From a checkpoint of a small transformer trained on Wikipedia.
Size: 15 layers, width 96, MLP 384 tanh GELU, vocabulary 3126, 2.28M parameters.
Training: a variant of Adam for these matrices, 11497 steps.
Each number is 500 + 40 x the weight over the matrix's rms, rounded and kept within 0 to 999. Layers, rows and columns count from 0. Numbers have three digits each.

# layer 10 MLP down, 96x384, rms 0.133, rows 0-50, columns 0-127
495504539575467561538435552477527466540476465516522469564540481487517464446484483525429563521545445497472449464438509493464501535504464466550493454551418545537529488468500463500510522524515526516521509436533485592507504502542418511540484508462490511518553465501477500435494524445494525401492477567487470496443543453514515549504530465562552471510468461561532490522530470438472461517549
542531503494459455525499457568457422466425427456496535493502524525439437502567472546519516491565549530491489544441499545477518573507646486510507512454488519475448495552487540492527524550459443453572443545502518468434508529514474502561535560454486493461531568532529451507490506590445454468510509490512472525509589472512520480504512490495447533432576501448501488455507498506526485515593
434476497488599495505496472525499518577566500480476535490582533531525579477477480486473496549458550533493551596562433469440511503536462528501534485476531498534446512501502551506440538431543504521471496547478451450461419516478521476487468470502514538442476542446524462575518496479490476499467514512438431449545557562492500556529505547454489459516503487501548474468511548496476483539579
516493491399555566496507497526452508512560526556493500500443483506500532489537507453465551469475515469593481525493422491476555494489510506468459505474454582495524435507485531552450532478557560452534512479544505479511580488519506502477508514475494546502538534527489555455501518465528506526539481511500543555581563441498469545503484484529428460513508516539540424460553487511503537475565
517503503512558552527454423480499584558529453464465532421488450489560505499539485528462527502451489478478500514559497523490586484455461485546482464510497462486490519444413559519490526514545478492539567526579455543543478521555448454473517588543500511474534424538549515565493576528500479569544502505482468556481510520570538440505486457444471472505477522510500507535557537511463523548393
563442515539511505554497540457493517528501496499541528508548493509552507451531509521496527552460515519549484448482516530473567541446454520474522542479570523562473491522476446477510506498529470399485543417499500509476456455551498490521475415508522546505481444464413499466527512551498576435483430514585569457450582574532555466474444505549503483518540507514476436491470449467501525543494
449503540467488508552483562540492575523456457509457517530456463548570446513370504453479561511524469445560403480468524425478419452568537517520499500537507521453506488522516535565522524410524467423515463469477519491492474544490436501452567426506500504468541465570497529604500481539432606523522510482469538511486429435504457537480514459539523468487491510554517510484538495468501435489533
514491510474468511500530477496476479571527472500493479517494485587439473509542498532510499422460461538498494561466532538511490520532498482557520511527513510467490464478515488466504553546482495526533485515435489567518512520538505482545550439506480562532535491502591503544445503508496487536464487493538488489498382534492556455582499493499415541589425478502449511588471573569547545471496
501517442494404394440515461512472416488440452556533477491474522540517568557518517458496492556455526542523531524503401505433536463548548422497486463482522549547455521408487533476506510474536445541496508522527475469454587473490519532518522581554508468481499559476513506554548487534462490460528526452573475443538467445501465550497497528497484469530448474551559501468546549484479494429484
481549463490511521509498445454548473497517544520544493548538538451561498465454473529506435534468495503513516486478530479501530568536515534455545520564446543526563464428468534505496492545500523505483478461448543491554410445482462564484449544499568499453508452450502510481528542418455475442477556499494495493552471514488443468480514577542422516480505524494505540541478480497463446523522
499481463428466463464474471483498477446428407521472518503469467493388539530527460511536513447461537595473493462467534574490440514504506430502548543565522517502535502459513550514496522503471417507610439504487485582471505496511487584512418515514485462503481482546498484489548491459448559523495494532525475510523481431472492515491520521477522514525483594498536515496477502517474467547500
466434525430530556591486542485489479545466574498467477509533454563492545475492513582517469497428531481447497482451484553562575487498413490474557413492436576543487514457459467572447505459457561423545544481494567526521452482550495511510505507545473509486488505492440509482495567462554489434457488500491607538539566481416545521496510578507534487533427483521499540502512502492508479542464
437496500510520479513608473458454520457541595507436538499509484474544517483500509531504473551441508460486468520396488524496464522477532526485547576579487469490433532498550536458489486510469426503444528491532485458469433516517517466553647509509510533446498462489390512519516463495487528500550571458497488441554492508515534459511427527512485460473428493507491485514507550461488536483475
508475473534480546475472560435474509528509558486484457408552509496534500501502496556500534495507510472399508465530510440525594514500491515492507478463472496564468516537527452547522552519442464490493487560441545499481466410561523537504394572464522479461549508583479527477534500467526484446472480553455467428459434547514498540498454502539447562423490533495560467517582426462453516492524
503537521556519488534523470505415592439502473478461483475474515482596462474471426470489496495391450519487492485508518517537402462501456487492511538521545493527479544472526566535496513469504545527597472519411547500571509520479407504526460470517521426440456527507485510473480481508455436606490448444385483530408457479441493485620461529518489453433475511486470508501509558497494500490466
423481526510500517524454518514474435497451567487531477474486487587459523544521520436511421544466561545501469489565532527468554491468527505533498463497560487582500568445527498469516502478516577481566561416536536517482424516493541461436501560529468462516501534562599388430495485558454514460488496487416489512451522509441466522485475506466533492495441451491482492453554504502480481442498
571498426503486534456509541484601469519545473501454468441485548528548487509473467502548484458593454515465544478446543513535470513547489495452490513468456446599478437463481505514484574496421430478455480492548492491468530501497511462463520492558555496479566562553515510569511540488534578514589520417446567543530466492535546521522576483517481546536460480490468549559409559498479485478494
505470522569579490475460525552504529558431543489471527431477432548493520506484475531514503541530456449498526543524531458546650515589482481467470490555511489610534552519439493481504510465411550504483552473515551499531444534498464439565554529493430477522544469455525485525425410492514471468523499501515556469533502453488551498486511480548506454495569492471440511459554438510490498514552
502551439466541502553509479495467487469428541482467546530467511513442574528504531504567490499579531448547523478494496547484424470536500441437495444467470446509443488492517495455484522466523509523507489512535456543458538490509503480507472540492608526507417457509554476533492547436493514426538418505419547523499448457468528492475539475545529525505509503524514481511439462466497435518439
485617443532597423475529467558538523524536536506557479578470508523512478569523546514535477461562475505533535477461486500569471484548470516477459552554422546438567456527488498450465481431546461511432523533537533482521492462443501521560524507499484440560464533502474452518491479483485504466445466481453488471468551515526481491539463512514517508529429504548461534504509502488513474520509
573477509465415531504501533562450519523520498505508517454428526565576483455551518480452520415551514530435431607509577495444426451497571470495488426504471447521459486522502510552484523501512509488462522514455452441495460536556521498428419450444522536494477542465487491459503527570507505531493493464495548561525522499480492481475520585495544486476513545463404553504499464453434477480582
478560466578587616500572500489511509547504495444513510461463524464564491481506483520531508450399515521527471524490450491455487522492503565531437510475523452441560572475486548474536479501518439506524431511552493522531555539465417473519487471497430460515523535503528492487437525482520558525496511502528519469536473517461489493513518467453475463535525447514487526512482482461517513485449
507489464498481491535578539560456529448482523506583481552466548497498495455513444495542521437489451503477503530505461462545562440508571517557499469528499516558569477578504495543505530433469426564494574490493510501509454473478570576584500491386559578533524489447441460510528459453425568562499533562494486595472427445494507498515450570496452547433495524545480535531581438512524466530488
567537449534481542516511503488523474508493450561526536544491493457401498556548488493513515541434544513471502475497426534468571513528520483492482524537527529513460510466533484537487522493483422474400420565543525493501511510509575486466503428479504571543557502515450533484503505482516522495457423506575548518516492524508514485406561477515568503511527465540513481498487463481527481518549
454512482380511532495573428484494543529478549543553484489506463446458507440463529506518492485492562492487489441460446537479579551464487506516494416504483520531511457581505446524492495452441481499428525513496425497584521496492564526461590460538500509407472521446579563540504467472595554495552520460538500476470503498497491511476531498481524492526475481500467557492525557604526520487489
497509479565520604462438432510501534466460550527488497531573483490534470521462530512561516485491475485567530478509454482534482446512475518563435514481555456487574524506430557541521439511464495540431501515458440463469521501431491440483554542435523519505513605572452455530439515508501466486610544505579478512530492443512465568488546476461469520511437530553477505486479537523546519546533
494413516549477532453488515443455558488532498529514491502474458512563489478485467516447553551484599539511490485453496431494484479544542489488524488479516512481481523455517509447523451524491457497440611514459496485491445520498433496482433462486502531518468576451491520545458460530516490498395527481499532422474479430523544509530450522475473475502533513460485477474512521485469391498532
538532537503519454470460477465455530515534478495487442428455533509515481559363522484487450563471489496532541502537501499445537454512392514535437567519558481550500501500480486494567483508540559436488468489550468509525486580486456448470456502511523497508463548493487562514523497502511409459567469503470523467485477556496513520521441496509497464520555520491535407594472561510487450459453
501597470494587516514497571556580549508493395484429528442499519545570509461498461471545524511522482479434400471487477432511519553527405485584513497478447516476526553519496499564585420523402537486482475411500547497480567499456507487551557450552485523527544444444579528541468540499521509469548536467524475494517483574497477563515462546495602481513500492511403531535550499582532619593544
567539458541359415521502549461500487410499538479487499505495526405545482460543511475429484505565548498514507476465576555537527469546500504525501544441470488531435495461567424544458516524506541506530479456485482536518501495525527513504473505473503545493510440512467488416519509540523564489514453468465525443550532517582556520558572510569427554478468534512433529491609443509478563514495
531512445496462523474472571498473509520511488493580511554442491480460533453510537559484461449552576498482501483415503545471525524509528560470564506395444484494438449565523475482453505534565517462490545526493495526507449473495477529506493563545482521505492503537444540477442530558522500505461575525542520565490465488493512427481422536506479508416555554514432488569516470544609538505590
530490448553466486529524501526477473514437448404534460429478471417408457502528472512466504535509517566523574559508527507565532528531579459462489513507553507533536542570540449463472476488466477568462526582517509510502477500471473535497541561430457536515531510429443466484458510431485519484409481565487514568503510556504521520405542506469468535454421437473602534487494513516514517521528
504447478459461460454490483510507585531453502434554502494492440519514488490514586513450534473544484505514536503531519468485514494515464462503474481496468499478527455486483421491494443490502549482405526546456544495503569484429530530470532520530401545532460474508559466592466512543556485544529564491586467533505591556479487522510476521466450563463466527451530436500503457502495476476435
508556516558424431550540541386572447514462484552492510528500478563464516543466508468470513500465495477510516529469481505449459471475573503481429494497451539593552448416553447386484494490502517529496390499479436512488465528498489530475525515479515459497422402561565441454524518494432483537531591541496495463462475563464527507509520484453482497549601426536483416430507499483532498554450
464550519564549512464523530511467523498508494554494436508479459449478519532561508492435519503544565437536435505529441543464484491494557471531550451511430517488533498533470456517487551498546516465467539511512540528574423469429508482511463563450494451544448519469603522492483463494550482454449500469574547487558457605523435411508458484549389474438491525497500501482506538498462513573549
426473522448533516497562520432445509448478493507539490471527524414455522508497489504485460469466411505436492532500482561470553531438438507510512533527479538559543468474526487479480491564639482482448443474513519519534471515583516477512515462511500476476408551565506461492517416500515531518448476501484459479445477551514559521484509470507521548486481453495497504481543464494520499521506
479473449503471515509486543451462534493463465571556540534518466549501468506516553518453514480498482494511516476502471477527541482494515520522564516527428574495444497528558496551497512499427533516429532489489524477535526451538506536495540539576538487505529456510473511471504537446520444551491504484538526532478479534538518475467566466466558574522503500520544532476430463501541531493502
476488553514514439526521541602544551456537528474478488514468598510430500463536447469452454495441434447478505536571540454512452488544476479537524467482538425488451497536490585412606495424455530503516472400512525484487472552490455496577510552491553509452471500536459501471485501526515506509469438497484537461447567448496509552535469486567516431538453517518543469522516463515446539496494
543531479471491534543530498572521524571502462479469525472505475535475527543437487520535542515559526545534505455501527465548587454487547527469515540488438506506473481543529430525555457494425545474481437517530537533477587527487525536481540547549530538460528467548555567466505539493477507497418487532496531487465469429453502511465500516514497538472484457515569522467513536534516526551467
529464509469450461520513547521481503524448528544457507503526475426413499461521459501512533485507570541424473469476494475556442455498485502495573509482465446512498531526466497518535506447504497549541485517444471493475497557505536494486481469518502538484526540429492522459514500574512491539497445489468536478504548403450524481463469457443455512465527509430482485493429497531576524519441
519514512514429446526494497475451495469469491522544564481561607513485557568477537501524540512514597468521467474493519500535500524490495536487549562515532520482539497479495462501484465499566523520474412504520530531516562450528482524462521540541502480448486480530462546492469513467483444458559433508504468463531517524538537468463471484437484500499482473488472481511434541516527532519475
561456524482550522452472519510508491496459557567497501575480511495457533471539506432535534477478538546538455442451576487497520437467517467598434488481552552412496496356498491452496466514529577495438566523494511506467491482512485494477567461511539539582474535538549533438496444552577492482473406443544528514495451416469551527508552481549472483483513547493464569484503419484508470434493
502506516492487492517468446455474508514514506450473544556523554465508504465530540520471495528571460526532492559474446450521456563455514525547416548490506490509459539489460508553518506507526530527534441533493519485500553460570494523511487514431532492432549485550492528507504533527499468568457451580500490534517493457470473450498477482512493510416437421471499539488425434536569434516524
461521532489495488485518480528537555481493565498471447514510481496530519443480529481515472480499398549490578474517526439482554462487473533519473515504568456450518491504494569481498443529473458458530490489470463479503608567515496527504491426484486559520437541519539472508503524539458566523506485515497553466487468467499442481535496549534492507500478527515456469528542441487497504515494
580509555454507484486528521426488497449410595577554527509458483445369361434457516573554458591533526459538469432481475474525476534507472488415514463507511477505387560433430455555493481524504377500399534479440474374540623574488462495550511522394478504645511489417459448421441485563507479502500478535585536525475442510446524514424501552541467472470511539387517513490590445470578492533440
521527463500463466507587475546504503499495487453510548462502522426582533394555531509472557536503628444450506501404525502502411476501492506463466508468438488457512540474567513531495447508438503491490489526442572484547449442514447514572564515486465470522507486440471441485530538499435532537483517472587483517487477467543461524497440553471388539539536480440494510531456449455492553528465
508552518497474504474535503501467402422510389403423478496443500487492424450453518500545494511510453537494540520493539522534478483498547460512455478489504449383565516470526498519552462550532431541554444511504502478495523496508512470451446432534514529504527490444491568443489483520502510491528512507549389527509521464540524525523533511486432572492538437526558526526492506444510492456539
525537536530526495498489452425582467449549488508521517440540527591530530502576529505445571474455542506517544398491572497471481542496498476529513496441478437589480456514491520526441490526578495487470447468532485453511544542513434510423469556455476491497376473511505527517504516501480459508517468450517467520486546557484545471550440529536437447533560487492556482524465532494545547553539
489567474519481475471492487455521510538535522522497470455456538535491513459482585485584495472456486460473465534507509507504507427493456528460466467442527448516489531505512475510429516441513478479384442488467486486451502478494524550523394453473484421502525472514499575448477522490491453509562552450471461509524569621448448482472530501455448548470478528593484536536541481528549504530447
494488502532430511557487560545543487498503568451519512504523494515425520490504493470480435536505434476570494482524490552520514503551473496502522510478510610434475525453443559504500530434484463512446522518539510532458469548514526475455500523512531537507579500555453487617436481501467493489575508527483483475509469525581539499498525475529489538437520536541464461504457418503487517508562
560535513509443481480469490421521603463437494465542534498522529477485535574401471479483504472460492562491487479549510533487475463512528495446471580427411443457472496538492455482516508468524531594539527497457541515496538537536556499528401501433523530480423519491520492513459510488515437487436521504480445505516551488481528540545493519493454554567518529478527484436518477565484564498510